config = dict(
    num_hidden_layers=8,
    hidden_size=192,
    num_attention_heads=2,
    num_key_value_heads=1,
    head_dim=64,
    intermediate_size=768,
    vocab_size=6632,
    hidden_act='gelu',
    norm='layernorm',
    norm_place='pre',
    norm_eps=1e-06,
    positions='rope',
    rope_theta=10000.0,
    rope_fraction=0.75,
    qk_norm=False,
    attn_scale=0.125,
    bias='none',
    tie_word_embeddings=True,
    parallel_block=True,
    init='trunc',
    init_std_qkv=0.0361,
    init_std_o=0.00904,
    init_std_up=0.0361,
    init_std_down=0.00904,
    optimizer='soap_variant',
    learning_rate=0.00544,
    lr_mult_qkv=0.5,
    lr_mult_o=1.52,
    beta1=0.95,
    beta2=0.95,
    lr_head=0.00539,
    warmup_steps=200,
    schedule='wsd',
    decay_fraction=0.347,
    decay_shape='sqrt',
    final_lr_fraction=0.0,
    batch_tokens=32768,
    max_seq_len=512,
    doc_mask=True,
    train_tokens=157000000,
    max_steps=4792,
    dataset='wikipedia_en',
)
Each number is 128 + 24 x the weight over its row's rms, rounded and kept within 0 to 255. Layers, rows and columns count from 0. The size above them is the row's rms in percent of the matrix's.

# layer 2 MLP down (transposed), 768x192, rms 0.149, rows 320-326, columns 96-191
size [ 92 108 115  99  91  89  99]
[[116 108 107  95 154 155 106 107 102 114 140 110 107 186 143 144 144 175 151 145 122 135 137  96 142 159  98 138 130 157 173 107 104 124 122 163 133 113 128  93 126 110 110  76 160  67 125 120 103 145 134 106 147  62 133 147 117 135 166  92 122 141 127 126 130 112 136 165 120 108 183 108 111 131 153 107 113  99 113 134 123 100 155 172 136 109 122 129 147 143 140 119 180 118 102 121]
 [123 122 172 153 137 120 162 130 111 126  94  56 140  70 166 120 128 124 107 116 140 125 114 198 122 137 131 118 124 125  96 139 126  66 140 158 133 134 154 174  96 120 147 119 180 127 142 170 144 124 124 117 163  96 144 119 149  98 179 111 175 112 125 109 110 135 147  95 125 138 154  97 134 124 122 123  95 122 102 123 111 154 124 134 137 108 133 103 145 103  79 106 114 153 120 145]
 [ 53 137 138 137 123 130 113 139 120 122 132 154 125 139 134 146 138  92 153 147 155  62  85 124 101 155 140 146 115 134 109 108 127 120 125 142 113 119 139 111 143 122 113 134 136 154 120 112 124  94 111 100 132 138 156 154 127 119 143 105 134 139 112 124 134 108 178 163 107 163 123 121 143 125 153 143  80 144 180 109 120  98 111 104 109  85 137 140 144 117  84 134 139 143 177 110]
 [132 134 117 135 165 118 160 145 123 142 125 109 120 132 153 176 143  89 109 120  84 132  87 125 156 140  81  82 142 113  90 150 171 134 135 123 132 119  96 132 115 160 124  88 130 162  89 133 103 176 100 141 134  96 130  94 138 119 149 114  94 175 133 109 101 125 133 118 124 135  94 140 104 115 143  74 108 123 152 160 134 147 133 163  77 127 152  67  95 155 106 106  95 147 136 120]
 [108 134 122 103 104 161 129  91  80 115 127 178 106 142 161 115  94 131 117 133  81 121  63 133 147 158 128 134 148 159  99 111 140 130 129 143 129 149 151 106 115 120 117 155  99 121  65 148 142 116 142  78 120 146 115 169 126 163 167 109 113 172 136 164 139 116  85 104 140 115 168 134 123 134 106  97 130  83 117 167 170 120 136 144 105 123 117 121 152 120 111 132 135 142 111 145]
 [129 129 160  81 107  76 136 127 102  95 123 130 146 131  93 152  98 133 154  78 127 124 144  70 155 172  95 159 178 149 150 143 110 133 130 158 171 126 114 163 147  98 151 133 159  92 162 132 124 154 123 157 118 105 122  78 139 126 139 108 149 127 137 158 124 159 128 181 128 132 139  86 133 165  96 135 117 143  89 130 146 162 133 123  95 149 139 115 126 112 143  98  92 110 136 134]
 [152 105  78 121 112 173  77 121 147 130 125 137 132 111 169  68 106 137  92 138 132 107 157 107 124 142 101 113  98 106 127 156 137 112 115 112 137 125 121 119 137 161 140 114 106 135 116 147 131 174 133 133 131 135  94 109 130  93 141 119 104 104 146 117 133 170 140 107 158 117  81 131 153 162 128 128 141 168  79  93 114 116 119 119 138 107 153 106 128 148 114 113 180  94 118 129]]
# layer 2 MLP up, 768x192, rms 0.161, rows 321-327, columns 96-191
size [106 124 102  93  92  94  92]
[[ 89 146 128 125 122 155  85 108 120  95 143 174 148 153 115 152 146 127  87 156 100 130 129 124 123 170 139 171 112 148 143 139 117 137 127  78 131 125 146 123 126 156 158 127 141 121 132 118 134 151 121 111 124 135 166 123 139 120 154 113 156  92 144 135 101 121  74 119 115 151 199 134 125 112 143  74  99 151 199 170 140 131  56 142 151 119 124 113 123 142 151 116 141 158 112 159]
 [162 120 114 128 134 133 127 130 137 141 134 134 114 145  96  79 165 148 146 112  82 155 120 121 160 109 106 116 132 110 114 156 128 133 131 132 134 143  94 139 116 153 144 136 111 102 125 144 146 140 149 189 139  96 144 117 176 172  92 147 139 110 171 151 117 127  97  90 134 128 142 135 118 116 112 105 199  96 116 122 151 156 173 133 156 153  73 104 128 139 155 124 117 110  92 140]
 [151 142 154 125 134 158 104 141 144 118 121 159 118 120 111  88 122 119  76 160 176 110 139 107 142  91 173 172 177 135 132 158 130  95 118 145 142 153 107 108 124 100 122 151  86 134 128 116 172 148 133 142 151 161 102 108 139 117 162 160 112 101 113 120 122 134 156 115 139 114 137 137 159 161 148 126 103 107 109 128 136 151 153  98  87 145 115 151 141 130 101 126 179  99 134 157]
 [171 161 112 148 133 123 166 173 109 124 134 142 143 125 138 133 150 124 136 119 146 123 128 123 123  95 138 116 132 168 151 148 162 127 112 152 134 123 133 102 160 130 167 114 104 100 157 128  96 136 110 151 148 135 142  69 118 107  92 117 138 115 128  82 147 176 156 177 108 103 120 109 137 151 169 114 126 158 100  79  99 134 136 132 127 102 136 190 147 128 142 160 102 123 161 142]
 [102 113 165 172 134 129 141 129 145 127 148 110  61 169 148 109 112 108 132 165 104 104 134 119 132 170 146 107 158 155 139  78 162 174  93 138 134 107 144 145 139 137 171 155 133 129 117 134 139 156 125 129 146 169 154  85  97 126 141 104 128 110 115  99 107 159  99  78 120 103  85  94 114 110 132 138 160 177 166 167 115 146 146 153 150 153  86 114 118 146 122 147 135 138 114 131]
 [149 153 144 120  97  99 108 138  91 161 129 117 105 122 174  87 128 109 173 165  94  95 147  99 116 137 127 102 132 128 142 155 110 124 130 163 115 141 123  94 168  91 132 113 145 169  99 102 130 116 116 113 120 130 132 106 107  98 120 114 108 107  96 110 132 127 111 136 138 116 137 105 134 165 124 171 110 147 125 129 129 140 178 157 140  92 135 164 136 117 137 119 146 122  79 116]
 [ 89 137 120 130 144 137  70 154 121 175 142 136 129 136 119 156 138 132  91 206 118  99 130 120 119 128 126 104  97 123 160  99 164 172 104 134  97 107 162 118 142 152 161 103 101 162 122 121 113 115 124 138 128 122 137 117 147 152 178  94 125 124 134 110 113 127 163 116 134 137  91 132  83 101 130 104 136 131  89 122 125 170 108 143  99 107 142  94 137  87 131 104 122 162 134 100]]